Weights of a small transformer language model.
Size: 17 layers, width 192, MLP 256 SwiGLU, 4.97M parameters.
Training: a variant of SOAP for these matrices, 242M tokens, 3707 steps.
Each number is 128 + 32 x the weight over its row's rms, rounded and kept within 0 to 255. Layers, rows and columns count from 0. Numbers have three digits each. The size before them is the row's rms in percent of the matrix's.

# up: layer 5 MLP up, 256x192, rms 0.246, rows 102-147, columns 0-95
# down: layer 5 MLP down (transposed), 256x192, rms 0.231, rows 102-147, columns 0-95
# gate: layer 5 MLP gate, 256x192, rms 0.247, rows 103-148, columns 0-95
up102 097:085168133103147163140147147107006160104119128125149106157158137114114151131128121137149095091089113099183087107138107175079125096091044070150070153153118136124096131100133132125164129108115112182139095127206191127117097121182113075114118110182052137138130103134171126136203089126091077118
down102 096:127141112137077140109130151149110158165146094065189156125141119193136171133133103123150119122152073146113104134129171085202119138170097162137154119115105142173100047141097031110092217140127115160090124146106099108141192138128103169137065110163160123139101101126101134125130131155113089111
gate103 096:130143168112192112148183120072042199132114141107100131145112064081142063060098171171155105178118111109150096122160208144194130106119160111109104100047102082134131083139152171127130147161147085087114145147162134150157147105124146172149092039142154124181186100119132184132123157139134104146
up103 092:125080115088161121131198146067093159134122111126130149115131065155148112099114141170165093192132113121162096119090220181223147136114146090103081102049137097123164138157134139095121157171118133103112167118102103170149178115158116137122120121113161108204217154136135109158151183176153132145
down103 097:118149071091143128148078080150096096188101140129137173139142172147205136176088133154157164145128107146169209101097142199090099067093213099137063176134101133123128142122049067098162145129114102143173127197133147181138140140114154108197165105119124143146138177113125091121146116147134151137
gate104 090:174137099122137144122124192161103131076135107158129116117149043108152103142110081138102159092138145093135172080127113155162143137103135142121109114135112100132144127076105041164126108134127167157164176149109130130094225138165122124096040122117126096137161184133091110115085134157147078158
up104 090:092124167110115149127120180102151132137138127141142125152201109078136150149088191156135146185141074194102115155124113152120052104143088154152058153141126061164143098127125085171101134045082203134113118132139109069175140148077139080113169141159118154183194161101125125147100141107141076224
down104 094:117133131141139157083084184083106114140123157151166077100049131097150142059172174071147128123160076134152087096126109154146115081146143103171134121112153181136166115139189149136124134142161143143104108137134086107090075189112110162161119082140106103146132125116142139138091086092180179224
gate105 109:145097155143149054083110091118129102138060115135123147091130134128117039129167084143137111057177067123135122157160113094115198111121089095167210072085138155095120141163132157142126141134111151106133158114130117135132131138121101155122111115113126156177081141122141107214135141167149140166
up105 105:106161153120084209140202200165145145196169096104094046099170107174120170168064130124131098167149178115144136164136116164127091153170171123082115184136056138138146130113122122137132170147177129105152064103110109105172108111180118084101141173132126083098152179108169153106100142132146143107
down105 104:135100179095133166189112171174131101098118069101112096116088186110074080112112167092137064118159145117146123141134121162173170077152078162065118094120106178181127129094128175126078120104121135119113136141185112161134150184197127105145147136129093162146120150192064159125147151135164110106
gate106 091:125092121206112129120119080139168164145172083155163193143125137076109085105134141160142184129174115115112182077167040128120126112157178111140114084110123180117161191081166077130150146103143103154142099122097135094222141114118147146153190204186164134145136172124159132064160117149132087136
up106 097:114128132201100113085124097162190151162140136125147180152124121139111101115126181139133180127192133157083162106146114101122109127152141143128129106143149204111125191140184120136170138156156090143134079105095149083214114148123098181174191201114117131145108153120140091097172129140179080139
down106 098:085104117155138127156130095104130166104128129172065158076086107121107128142154119172164159127092098120114129136107074093129149183146123160164058117180134134155135135109164170169110166136144138122125207081133127140130135115139107153136157196158127133141159201130143100078155119096158120133
gate107 097:135169187138160147142155085045137145166125093098107135113123142139120100107124072077136129221114094103168120159127101126085054128158100134085119181153152144109173133081134128036188161110097085103128201123139109127159137141205111080098096117132126118082138161139082096089103123127110087152
up107 096:124099104162121154134122161134110081078105162110136131106138095153120123127136162149109101096118099183069154130119145126191193152082127128173174160091113098125114134168144138147055105144152188127096060151066120111096115120064154158163139093120128141162120149158180147142139124114107129121
down107 100:129172103145133195082143165068177136161127109133110136074141147150167075141134072131083174125093103158131150103165093157125102049170170091084159138090124140149156087178173161066124158127180150132127139139142143115098134170183109121164088116157158149124169115167106168127092156143148105142
gate108 089:159125119157096148112155138138102125129112180101135131173140117175068139149167139095108164118136130172118138137137061105169106098154168165153111117069115105118071113088152148102105144113163111126135128092158115149127158099107125169136109086111114133080138066201151108109150128115154132149
up108 093:130167115141187104148103160120178128141123078162123121063123168125120134163102157142123084156154128127131127090159118167114109142178135066124116132143093164147149107125171108093107128093108143113119119148149137176149153107089131083135090131171109172129143136128112133124137113126112191124
down108 092:126098123135178138137072142041187116130163183153119121116082110114131136135063111106130119127110135106158156070116109148147155114131112099137121137090094112115135162113095109046162175200136144038155159155138142073127166094173083144151090121113136119151124121177082134113111091169165128122
gate109 094:172185153121131091114080096073144135117178158094176120095120152152081161177136183096125156161108165124099103149154155117085159144134165093085107146059129111132094194183129131150110094137104158145138153184083112149121147094082171171140135111154140127174143137165065141173131152106113105080
up109 092:151141167160149095074079097105150092176177086174185141121111136133106133173088139091073154139178163072168083181113107114172221168100176107177108161039134133091136142129163117124119186123099112168110150127092117122099125113099128203129130138107063135185109064100096158144134105133191096176
down109 100:123117169139121114131155123164141172134212190135156091134156145099132201095075134133166174144145161110178158058126152148104128133121113107100054163098096113204124097137137098122106201115081074135108129186120140136106167143162112153169147129077163164118125072119068079100134152133118086108
gate110 091:107115171103100120123155116115093111156116206096130175123119093070111102162138089118119105199125175132133092212188096145166115152144173090137101115122151129134145145130125116144207134196075146153141095139123074145192120110115079102172169162163115159127145098121130202098152151049116161091
up110 088:155132101131117133072114138111130158178194071136106051161161144171130108093070154149163139099140105123104149114090161103152096114113094155115154071120106134086130153116056184099076142115133156111107164148164172136117135160141171113141059135108160075128145140133155085167086138169151062147
down110 091:107141135133172098108127104179111249178186089174118136140170127133152121135048136072168115123103156163107127120072080131150174123083163155130130090142094164125089092078172120082128108104167089180110167095164178079115121139102131177108152161084163137092092087131140142119083108112142189114
gate111 108:087152129143137166125182102118152206111151112165130138146104116164142113114090136113151089157120130116116134108130158113119144116093113109099137108152136084163154072161091101139143145154147145124162092158098095172069096030140079143124165123103056136118085155068099156136112091187130144123
up111 102:125142133140154122159122126101146090097079101141186101105103061096124167138154109101097118167155126196028106162153086227164066080111134081094132138115156085141180128097126140140141110099114051152149131088122104158102106129090118161099097103100153153114089091110123111109170118125105120152
down111 101:069133156146149070169102121157164123060124079141137075124146126089117171129129131190146140184152097084103075072146109141131149140066141101110107125114062106124134154128106157177121171086099109125159170127111113143125139121125083162069109079118103081101191097144175089148079196123114102179
gate112 099:125146151162087145197118080083115146142115100148140169126119129142142160101160088101116102133165119124096111093125130150092120152119109091158156121103116151096143191129116125132084129164169179098074098141154127099080115114123093088135102146172104111132127162173154103117111087116064086019
up112 095:094116113099127137125194136136138107117153150139073148104144133196177153182115129082117079147150163101163149161151092143130121086079098141117121123157094088125129136126115142094022113133108099167125162091143129171172146124122151132168187128169107143106205164110117148176109113158126145104
down112 098:160149152109120127054149179080144135159149150083111142161120116164153112096154088143112145126069142146169148098130133116121149218121107143157103164106128118143111158126138113093155160115123135117083107187093183131108104059147190074118162167082145193155044126133106200170097131171147131155
gate113 108:115106114161098167121216119106136090124118080140117134140116145095147056124120141149170123124128181136206168136136118073102151156162160084188101111092125169123174164142158083171088138152111136123114174123119147157110141109165105143149169118117181078106106080106095163127152139152102123127
up113 102:189078161118099162060164160129152147166125096154103107143073115126167067145130138114154106056139159116132137164056168121121150167123137110124119128141122133105166155097153122149076096167091135124154156129096198161093136130117083147112114178084126073112115147095075135098155137104181125150
down113 103:143119126124176134136145105067167193129147082071119144135122067173064076149121074146123097181093155120171129122109133130151130081094137157064128165139121068154100091151154109094177089158153148097172152101120121154112163126151077122110155114141140146129144138082142139094129136198065093178
gate114 103:080133188151138119199149128174100119158204149140161124146136141113113092109203128164109138165174160113099085171101114139126114122143110128118081152127139145210079155110143144099091187132190123115152083072139083149167138150127115162123125088140127165169154049075100115149139168094164136151
up114 100:126115157134122147174169121125023134157144108182188132117095146136129117139164121137055121093152176118129078139151129113087143129106127097146088137103110142128055129131140069109120148149197133118140063064159051137110154131126146155103103090113158161078132093059084119095085125124181127170
down114 103:157139134134128132164204122163110072078077152222166141140169135190131115130118174077178136086141158141171142156126141136126127088174139076169135155155155118092149109103109140167136078102145060216141075082079123133093123116172158124152180099134087089127108076103156152067182104086136124143
gate115 091:111120142149117138149159183165130163147159168124158134110065149110105154131143155098117055154168137112057147102080172086098091096119089127112103115122131154109110105163084155162168095155129152144103133092147133157115111076053170168092130122131101153072076184112099127149099108176121093089
up115 092:137123100143108197098113127120136119089092072110118109122122103160140193153111123135103140146189093118051137146099099120126079141068127093111131122089093150139101134162134110135101111144160202073190164151108094139107184135113144162128180074099086140114107128115101153137143125135173081129
down115 092:091148109132140080167169136094112192138181090134131085117055106106152136172093237093136156115156147124139127072163074118097111092171164114077115163137126133181111099130083152157156149165138089115140155106114164099101110135163102122152129101152104128118103151099163052104120158093081157117
gate116 090:134062125105115112162155142109127116121138160121096143114113127123093085128072122088102151142167114073160157159108137082111081108109120063081155093179167150146122177179044120098136062150159108111082099102190103145159122121089146083151115128117114147085166101131095128122140089123119128176
up116 094:096109074143116177160165157097224136126105105103129140136125160077131099071111151112130168140103157076166219144117120144088129116125214129187157119116154175158151119166121047146160141084153120143072103137111179063164165126105095083155100160159089123134084125127173163112113164119139108135
down116 091:123157115151070076096099127123129114136160103098108154146118136133213085095131160162137182118144111181124120123135141141170109144133143098159164088135105151136153061115161166131120094096131139085158141090133181120138119085081132101114093164173111118101126150111164140065134183114135159142
gate117 102:137133115129154112102169130160108122102134114123123078158105118140103187158182141101175164188164107101132104078111179138110136130131104096148122168116174176098139148154121088149141131108130080147100179132180131140156201117176105144099076126079129134107124146138172068122082056155112166073
up117 098:143186146108115059143160128139186132123163100129140183167085087128129108159154173091132168166154098175127093140058133114083084120101089082119146168105095160102174165167184164188191112136128140145122107053066086151192204125186135128065120132112087164124087155084117111092117156157146120108
down117 097:107082128155056125142066162117141092159090161104198093138170127080069126166112124123156134119086180111101070122178126172127124080132141084101144137132148080116095118118193058121140161131131149144114108196059105109164111092096151133148095125154129117142130137133127145116126183114099139192
gate118 106:111134174093189126136145103142145079096128151139101131190067113040137156128167137094137091131126116069146142135222116120136129096118109139133136123058126137128103117093156131093116143161126100193107109156220159102100156132056099111175089150147112138121113095126125102139132137069098143120
up118 101:153172129161093086134126117159117110223169146121105140167160173118083154113097077146137162115133133148141182117181103104098141139143146117096125164124081154098086161120149106145118057196159107150134126095072140140145100140115089078092117090100185096132180147121124094156139097171151151134
down118 104:132128135120157140161140071120161089119108168079175149140101154092146135145120057194128147177102117173125109134080154094137103144141175201160105176167167108061138125129184095106121123107154109154194134061192083169064163157156085116125107173141090095111082113064121112135160121091131115132
gate119 104:093169068078140052162146184093144067156152162095148122142112110109143085097113089195144080100174107081100110159126127134109196157118113172082118175119187072177118131152124133145118090116134125121098122123152120169133088124136055118121091144142144141130100136111168198130185090109161170125
up119 103:091143106090085086180145163106163128123184137103167143105074155127148126113097123138079117101190158083137156125145094069111191128130082129079125138124196106117112173122097089138123047097151105105125118121137138183131145123159138093114083153184191112145118138113144180124103082115122139100
down119 102:183063165128128199148232171169112063156078164120163154146117167179167116147159109118108135171103151150089091130095128119119103113099135128096153110091165158146151141120064083092073123136096137142158163149112101116164106131074174097170110134078162145171149139115123124124103112099147095110
gate120 093:081102100152102127100097164120107116088126144145160121169177136034140125185147120113147083123107173110086147206150148077082070086110170136078084119126088130166128173139126129146174134090129105125098060168143129078146086140164092145083123101133156056170147089154139132096185120149122115119
up120 095:150178097104121150070148126138136179133146162118146156131159164158080189099159138113155103050115143093120121116148121170173140167112143183107107160091124107135132166162069155128129115164118114095165130132128134166193166158188077103070111157154121114079127109128167093205147137137099099160
down120 093:163134137142168185188157085119127125051135127154129149103123144192127107101137128124080141060169084037155123073105127134097209146151105089113100134133122167139150142088141183165086176165145143156174160162096112159095131149145152135141093155082116141082147084043132132129076103157085101113
gate121 109:108077162094104132140064162139152076131129097155156198148099153142082129139139144111138098173131165168171112132173170105124162144174172078130100075184192118134120161104103103136171157169130120088113151162111141123114113179107174156132136122121109113073172123133148093100180109172142176126
up121 106:135103173099124155162095094134156144162091115146045104159134091172121172137151138120145155083172124116074124105137115143156141083142147129110186153175180112106142142137096139128166183114118115112163129177092070125107144116164135119106156095124069119130121139145184173069114101100192206147
down121 109:108190173123131104116116115136138205084126142171163122175155180130084204115126124139081112152151144098127158057163143156048150115111180129124106157150107106167078128106081096123125157150101103139115138147166152192131132150115119116202132161132149092157139191159123140178154132048145140111
gate122 112:182061121192128068135076190077080128178131105171056113134105164100130095113146133149140100148090105107169116112169154127173097137109175109074090111127120150095117143118141097142081099121154097109078141120122127102126095090115134142163099133126170139101082111102139116151084140135143126143
up122 115:068172122124089166112144092115159143048109143131209176093134110088151117122115119129105138071141121215123130129137135178129148105119105169158169100123125174133122083110175129087144090141100118120112127108154075169144127149137099061162111112097136132084211092146128144125118166077142071122
down122 110:122121113070103135160109100098222124160167171095128088119066090163089124111129125105138119124143163125173109078165123151187128154143109119101173162162146166094160125160146094135182191166124144104124111111084122096098128117239142165127129167112165122156057164100126111149098119091090135096
gate123 098:119107150125179115108175105191108132169102088157066112118081125137130113152095120094143081152122109112138100097129137108103093118162112113097107149172176089171120126107084146104158124083172173121164137093145113151159163114146103164116085148154068146109100198092119086129146169110120132107
up123 097:105128089134153124149116143179158134136132111140089119101074156150166113153099128099173078141109117082124125146121147113099131194125134136129089135123172127160129155098134143171097157102165124155161129021108088100135126140139155151168074187101183134062123201100087075117165146099179164115
down123 103:166125127113120155130081139116154093119150176105162124091160131155111153095153149130170191123148153123196150185121137160078092158089108104124099147092087118083148197109209183115161131158136077133092193167084138115155134149092127096111121073093131105088114133089090121172152108120153150101
gate124 113:123133137147126121126070136108138127137149144179130100140122098169096110153182162054141137152131105129115097158109073154124092085099147099164188204148116153155077091090155134091152086129132080151124104103164109061084173148121095104126069101134142168147206128110130109175128156114197151165
up124 110:096130089112186126189141085116109141150099143067116139101124136110162175136098085162130116142148164155137154102174160115187113194180183120093041054116119124140132115157128141183136121121107133140107169096122139162158140092201143155121174155128109096109086129162085146154116150168030078088
down124 110:151119111114120124162146061196180126144086155108124156083115122097118143098124064186172161113079187134091192163149140121138135132119105108107086084147110129133074158121081094110108169123144129102185113143170083108138071105131144151128163110167090076134156079179126128089111111140152141101
gate125 096:126170090167161096128103105167178108077148093094078160115157153099096158187091063155124148151047091094105144136212115145119134093080147144108141124115085129145071114126111114107102135162086109061172084194128118199114128086115157124158135165124097124189156201130137110120118104086174158169
up125 100:165126074063123137077096083103187169130118091134088109085099126106069126146137115142115116107100085132120136139148089107125078094076134153146115074133065134088143141095070142083143125162139124095168120172163149183093137150108107159162117179085074130101185146140122119110138125112128154144
down125 097:104128130145095190147102122145183070120144117101156131148087052107163097152130099135190105105144089126118087164166136168150163129106143145144118152097107214100107174159153158155080119092164111083174165102206075143122185109070155103152183097045133053133102168132122082153097134149137081147
gate126 098:178137203176121155125078179160098114156122095051141113143161130103120140128055140074134151103196118141083124112143117138146122098190126104114138083106168109083162151163126148065131155150160155121145181165150074124123090097087133195188092111119141123116109098088119143034135115127149156101
up126 091:171060137101132177150174130151111127154155132194115141124113105156088148128138094148131114158118155079149182114083113119093158170134107095133126173146083094142090122069138164203090139107109137175089083116105136083099135174168156121121183096191149047171158136127101080169123117179134061153
down126 098:116122163145105119119091111073098064120198099133113107067115118182144108133159116126151079087090131118112113157168140065138124155141173189143152202107101137158114105126190134145191067107137125133128141093119109177159161071121122104062161142146188144131185103137121125131161181135110040135
gate127 099:078172128088140119140123085085105155133085167101090224157162162102077136070102093100097178104080163145142116097088134120045140110131180169152133106185136127142187139100091069110072157182151136194098140123122202111099095172096150170167141150107128135119101131174135087122142148148147077104
up127 100:086120073108127081147118109125117149144196120099131210156095152124135108132146082118128150119126136174153073132122132098070110163147123099156090106149143188111151159115097052117114167163168069126100112123100136098138135100068140188125171164091152108109116154126127148089124171062114094129
down127 106:113113133106128153067175175087138136048121111143119143108135168139109103125067128126101163137166146099135119136128096105113136122118167141145130058106149168077145132115215086203158127140102098134073114094103171143119116132071151201160139168124093172130132101174119095122115112122136127054
gate128 101:204108135174146139132131073162115163116113229098096156143088119105109150074084140145140135144124129115153171120182159148145113131094124118147127146110193144117094158128152081108183182128161051166126156153182093103128111061110182149159171119157097115140087153111091147169105142136147053133
up128 097:132139147152128115099117116103155135135147083182130083135083183155115083155148106135146106058174138121125130146160094155129153168148102115090149181140074141082130146128059117115095114141154140166137146146086139093183163096092089113158115186165162139118102153061147060051157113147147146174
down128 097:140143168096130123053146119105085087129165084149141149156147103147137127158086144067153102124110104103158111116160154158089097120154148179117111092230148085103157097124143097094192136127114152128188130087131132174145106111102153103094119130138076141162115157103101109123143098108090221140
gate129 098:179078123120126088178098136142104131165145181168091152142135130146113134106124104135171140086101176069183150152118140124113147119108149022132162137180163153110125096139109110126134101153105128143151075041174117095115109151103150102135110198115144125154213148097142130201093071159111089198
up129 099:116154132053143099151165169214080071197103137137073121110138132129102091097128113157126143098175140094125078183158147143105113133104107133192104153143141083104099096138125214098098121207109152100122163063130118115121064112144127148112178154113100094099110116119122142141167077153157144117
down129 096:110091139110074089165123134169154156144113182124148148179136184170098100125114121097145153099167119093098208051168143121188121153153090100111107126116151118134116053127149116080112105145107174023157097072143147148119168098140106152145122146100161140108108129131079101125146070218126138064
gate130 102:058120104098143094168107126178092189133149174149126134152073122050115124108145152126155111091094129205111116119130075109178099150113137119098085171149129127109118179120164095130150192138124117116160181093104149135160114204156095071169141155079122037116107114081132109131133090101135101160
up130 100:068131122069142129161173097141124165188107187117150152152104141095095106096134141077156124076056128147157113084130077124228114119101161138127096165100123119152100162066156116089174123153125090138213182083112135078153062166131133103169130165078135100111155116091123130180103110111193144137
down130 100:108163124136084131172121133152183105122102133141119123115100114090172170133122157103094087151163106064126159057138083158118103138167134100101107155169131136075148131144117185133110123150143071148124150065184136166156157102083047097122200112170049062191158145144117105093146109103070118110
gate131 096:156114081092127150099096099141154165159130058107158095117140144180144082153160147073185099157095093110122126191153114124134125123076129075098153115158077114165141094125187142136116064087128110153030134132101128164145021116152159123129154110163103144184142094148136078114174104108193133153
up131 094:140143152161170183115115136124149111112118148116170149100217115147095121149095154168156150095112126129167185106087118116112141140130089147153136087169086096117116082113173116176062124118125154106180147130154077095163150129105074112144144188100121133124104124140154138148171154162059045128
down131 098:155130122119189150126148132157107072127141146094174120119128149094107141070140104152163164096108092152114151144134175157106157130132115093081165118107123094119118105114131140146147081141184159175111138136120151173104090091116165128154119151133076098156057083142152132100087143113175096126
gate132 099:105183150180124196064118127162097120137124118123135129121132088098128162112146124144121138138137104139081152155131087138204087148136153123131191097115134126158169131133180071138178123104131089163194082141158127159190112081141157135144146140140115055112089147172138180141121140205154156151
up132 098:067165089163091155131087147134080137110144093098103125082110081099139119134107113122142154132188107169171129132112063119172114142162116142079177145137146128122160126139131079163110076173136158154133109152139108105193154140098152114143137149150103122127157150158073137152121112191114083164
down132 104:172113146126151090085094103152122111175095124184071128169145143122109129042132123146167183148125064148124152126106107136185087222093178149135161094123147140127120113101120149171136126092163104219118119127147189139085148084093169153126148158183160128153144142142166141140093119182137133141
gate133 095:096142102136134129124080051164118163134133164159125143034109132143134137065150130107063181116108127157191119081192094092197145127137097100125142181115141125085167137181115177146109090111157087146126121110141094125134096151119138092172110177132164174168149157062213135141095124111096125122
up133 100:169135222132202086078124200149126099101108126108112158124110146106120124128152143132165111179142066157150127109133136172089133114121146159119168084120135136056193112124136127116112069135181116140077109142203115122099164170127125162141141113100213120141138074135148128065160144095093097088
down133 104:117134098154110144136134209140153119109092152102086132082118097168116111112158077146111085141104171138151097160091109182098211137086155156120192097110155119155071074098092105164153168181124178128154136132152186138142098073090107103176106144154143108093125163101109185122178072193116093063
gate134 101:088133157182119128078206129125148093088136130142133099154105094089033115152139125111136169092123161137125166087155105148171152151123150124146115112123135151167111151124206082158098136108100181130165059132108157142134098128220107115104143104150150159083085100052155149091147108166118099150
up134 104:136131129096103134134138076168154141171184141125115139082076166141116054148099099067144116148073120080141106137102100167116161104102104110172102148151099095101057157131140133109118113107113088179125155090137165139144096108089108159157100142121133109160134110141137122143140076126119117157
down134 106:103147120092103106062142145113148237153124134109155090151117085146094125143145120107117087150115165137093085131097075140149141072115136116145117137150089074158117114091169071173114148149147160137052137143170122066082122134137124112135145155149106133223093184168158120167127132100124142183
gate135 108:217179125144163095100101106137127136136096161067085142169120120091115147117160146129077074177101193150139123099107126165139129082113162130082160116103121129205119149180154192124155087120171121039124158118149085167128190121164093086133130129129151134131168114124160132130119132134105144048
up135 108:048079140146170122136166100097113124112137167120176141133166154108158117173134129132152162170172108141132197131165098155149203096093140104120126162101136125147093138151173186107150105112111137097120201126205112137177085120161061105139087113074120186149135118136142155157133096158111120071
down135 099:076089139147138083177137110089141151090130143128140150141086152062100180129094139150115049106113166102201093134120076106147129082059135156091086141145176147151158166115142255133193101143087096126129114148154152155108172127116098116089120182175112102160162122130147102154128176100149145141
gate136 091:104111162137106132128104142098153166105102077191173099151142086055156220115110156132134076148150154152115125177177162107166163122160082079131118150140157079139145103156085137098157163119117152125131141141127077120081148155152139145138150110158106076175141184075119143121097138167094136161
up136 096:079152164161125117073152106114092117150097125169203137132149092142132154110083163139081100086132136157152180109144164174183173157094082159163147181105182070065124135186111114059116137134195106121118111147143088104109099109168143116109137109090097100163136098103094133104124091177114099111
down136 093:152154107110148166161169142141109166062080126134143073091154143177135146107178023118135108104143122069145107142149140080111065079141076167168085125127109160161162159133152171131107139167138146124139135149158175134103169157138093190173137177154156161098172145121185163091074105116117141132
gate137 099:089130156084153158108174133146160102169147099189139107142092071104111069126123139099141132126130107121142156145093123146087113173118151127018075131125102199121115112101144102173152162144163160089123205119145155101082101073107054149118111158100152145107124107089144167111123125154080164086
up137 100:156139089148133130063148100100131098151161139141132139099117160141119081180124075105193105134202120150117146136097158052107132095103110077126083138127087133111130075189098062153168112127112135050065165149157136117171139086087121175160091155104105094131130156121135156073205184146151066121
down137 106:120107117131186140126160161100132132100073120140093118124111085136096135112177163197117127100096096122166118098132129159133107150120177090054103168179131097107139146134161107184157121149118179103143168148146136143101121083129113129090078183040096148118108051101123142089131063152085169127
gate138 091:081158197145173169098166121169130127107095132096160136082167186124101089145111130085124150135105115143105137222155089082152134132144108132102156130154129160170164136145140091083120194155108119126153064073126131100164127077118115139081119157109099124173124128167077182102156150121139166117
up138 089:183080061155128135128111172084113097142179137112136115181141077148162138156143114136121120138098121134148102080107109094103133124093122134154144130115163057135129050132172114146145063086163146124048134168142108139128145170120187130139180102179147087083140109112133099116051089134077103082
down138 095:101176098166112116104113137158129117118172165078135097142195133124115081157077125149113157120177088150104168154135111116140104131111120054108173110105126099074090080080129110080181123102150132121173131189140096110109090096102117129126128170172120179081091092099177141081206085121187083146
gate139 098:169081123074118137114100216152147103136124118178138092155062116172164167147107105171115158133080095102090176148099103073088151174128143061161153134141137137150152146124161084171155116194115101177158138164127042145121126134083112195146142087161147176168173098159091136138097141160182128155
up139 091:157148106098128089105107157182117172105070113138144104108113092143168088069062196128082102153127072042125156130098129088099098125134089143130137096166125080131144119130094117198112128099144050123151163066114104183128092121092115165071081135152153135147147094119204122160109168130219108113
down139 096:127118182140118100072096116138163087149129130128077132105181031141107139143156072164102171160132081106165129141145150167151167125101187146166087115167072133143125131082155052090122141110133163132109145091105141130150149126198133115110128112168114187152166077133095092110110077192132195163
gate140 102:093146112088160124136125098116072151105155140161073154148104145191093165075089159115153145086138135118152137114109107153128107148148104131123221134100200146143189112125060128067137121189137151194142106139155125117134135140142141121132108065165101118163166058119066126117087066097178115133
up140 099:147126148159134118121198109203118124153047077112130152147103180107120150087132173095143158191122096112120118136185138113116139074140168114120101114152102130105103105118180111151174113045103043117145163142154137144097161067089104182110121111104115133129055107119097172125171140104163120133
down140 098:122102137152163055143153096118074119109134122175113097160192110118112091091144143133120152161130156136128178143085158142144133137102138140139105084070153125134162059144130159128057119094104134117064152108103191140113072061143128159135158079132105125165094175122205163155092111094108079125
gate141 104:102132056130134051113152089182115133150171171118093094161172097154155148160102146103084124156149141174150125110137156136145106154083158095097124173092172128114134103122135093085057112122153113109039158137179128175072131139132139171132126125120163132145137138185108133124036131139076150094
up141 103:106189072115127140158114108147168115180130127174080098078172111078161078081090155186131139148184127140083143157127098172130142175130112142087136131161120157130131114148125146155166181114076162160164158176095131091056091087132124146139078188152092167156112167112169114143128092204109146098
down141 098:134123129166122102126187162112116112171118065114203139139122194182157103184142135113206157107153077153161082060117158100092127169090104163120098132124085114146158179138190118091127122116146105219122105140119131159110117168170154098110117110133107125197170130125144092153146091130182082148
gate142 107:155099164130115056163111086104109078124153114132207126111129155125065114122113121163092136175138148128136123143130137080149094106090160131143153142101137174124108138159147073123073063151116096090119070115114141081092105128096109109180093129120167157080152122140134118147138118074192179175
up142 102:142141094149143176063133147129168126104065137116113153183121105089134166146203116126139144061157122099102110130101100138140141183132088082151116138123093109178069098157147221145155189118151146095144138124162119150111163148143155169067156122130120136131111097094055105064136135115099149054
down142 103:117092085106150172092194131095123179180104186160106152158129152091108136114195148076176134129164151100086106102135164148168136153165106141108155103123143191139120097155120171178066144120173106128136106126170084136067122172141138120080128106152152095116092181110080173095203131201079133136
gate143 097:123193140110145084127164124119104133101146100183194138171162173081154085103126079102180091133072189119127177093156154125093149147083118139162082099050163124149164147102090165108077144164139107096193144076155078138119134126120103138157157102124139107082157098111089134132122168124179116149
up143 095:121161190134164069107139151116132173080141146148221163131124147126162085151149145147134112167154101180073150077140121073191166152059134146145163094078121165205148136154089157150120107116112097159185107145156109157204151118142174136127107177118215129080137128176074107130106103085157088160
down143 102:101168130144131181166180152164113060120159214127124116181114105153178180167118100148088125156102105091141134139183124184152167119117106144146191134132165097095144087107117082106107203155085163101134114155122097161160111194110203153145148161130126109149054129146086126160133156122154125063
gate144 096:113141147064114092176092098128175177157137108096069166174152088125106109129126122108185151139082138140115071190119101121094180128061129117169162162141133154154104121126099148126150120152146128122143172177167155135101123084101140092096127121112028083155148104112043107109113114114162199111
up144 090:126167117133128114109144118135066174109143070160160138147133101136124138134095138122109164105082147050147164133190131149165065093142202180122152144117053122148121127131138090144107173119080087087124057155093160093114154154153165171123113161085172112134126141100131108168105164088119098084
down144 095:112130083113119081107133110137057097104138135104178162111135133086147150110123112210115119098117138117145178126149109121178142188189071074094150121128128132110110127071077123160133091110139129157129083095070144117161131182089081113151155136094168168143126149105115134135176132134129086139
gate145 100:123131123145157113154067157151130160148114119173121106126103069089164121182116087096094097136141116121071142117094149098128136135118099104116148138100076140184135064071121123153148133144150115036091121060112113149118146112212089113164127112156118081141116167175103161111125157129104197102
up145 093:130100120147143157097143132155189127109164114109129139148099109140120131109111164144144180180173164165203103116143119102151126056141119079171144137135204128187114061154115161104116146106154086170137149112204137081088073154151137155104128115113077094103110137165109079155188123131134129171
down145 099:109106167191130085221113092120157082144132132098147145182149174099151136147186140127134141119120152119102138153123177139165148130048094125094156109195088101148125168104068078151143069164161137153159049159073106150145142135170124065210118148134107071163097124086137130097163111104094106074
gate146 094:139085182126170133119089150123093101114130052079123114187173149108138116129127128053148160163097181144105119127124154121080155062098185162153173127180105125180156132171088109116085163150090080134141145141068077080147122162103126107135131098123181092139132097173118138137147142114136154096
up146 095:145168074131154159081101109094103122156115052112131117137123127147172134160139169090147148114148147106135177086082147128109103163142152149131155062114149147155167123158116156100131072175168117136110139127100141127154170177151136085236159192084167104121037103167109061067082160067081188101
down146 098:138124120139135149098130112137144093173160150084130093151149125129125197175148132131173158126155087098093143149146136117152106157140129177109134159127150111065152092111120115110130125104144191150085117101141163133162147150057132116172085097091211144157150135073140101139112168093148131080
gate147 099:123106180111128102121124100111094113132111120182112064145181135135101106193138166119079150130165117161067045139132124157109122119188056145127137085110138192158194123114125164204105168173092097157111137132143152102107146109143110096112137111079128112202093180061141060151139161147104109138
up147 105:145101109173132146085098127119112151140151179050107122092124128178091148140105084120090123119152095133142131067193112139083123116108139104121143152136145095161097096134176158137117123123138119160142164093165070119107115146196180097159139113076198145100162155160171128112145207114108143079
down147 101:099157151108108138141162147119059124119138106148185132143160140102153109108134104133131109171125175054157179104198150126134075157163151115129186099126168057147094103137096100126102134085144144177106170126126117140132175177154100106079173122172119111080157118130191195141140055146139084159
gate148 098:075089129107132180152134089062137122182121191124073128121150115113072090120128108125132156132096133133088100150121105119068065139142155124131076170113119164176165172087138095128122140099079157214163119158154129154078158111173126105084106110071185144138122133085177141104180149149158125123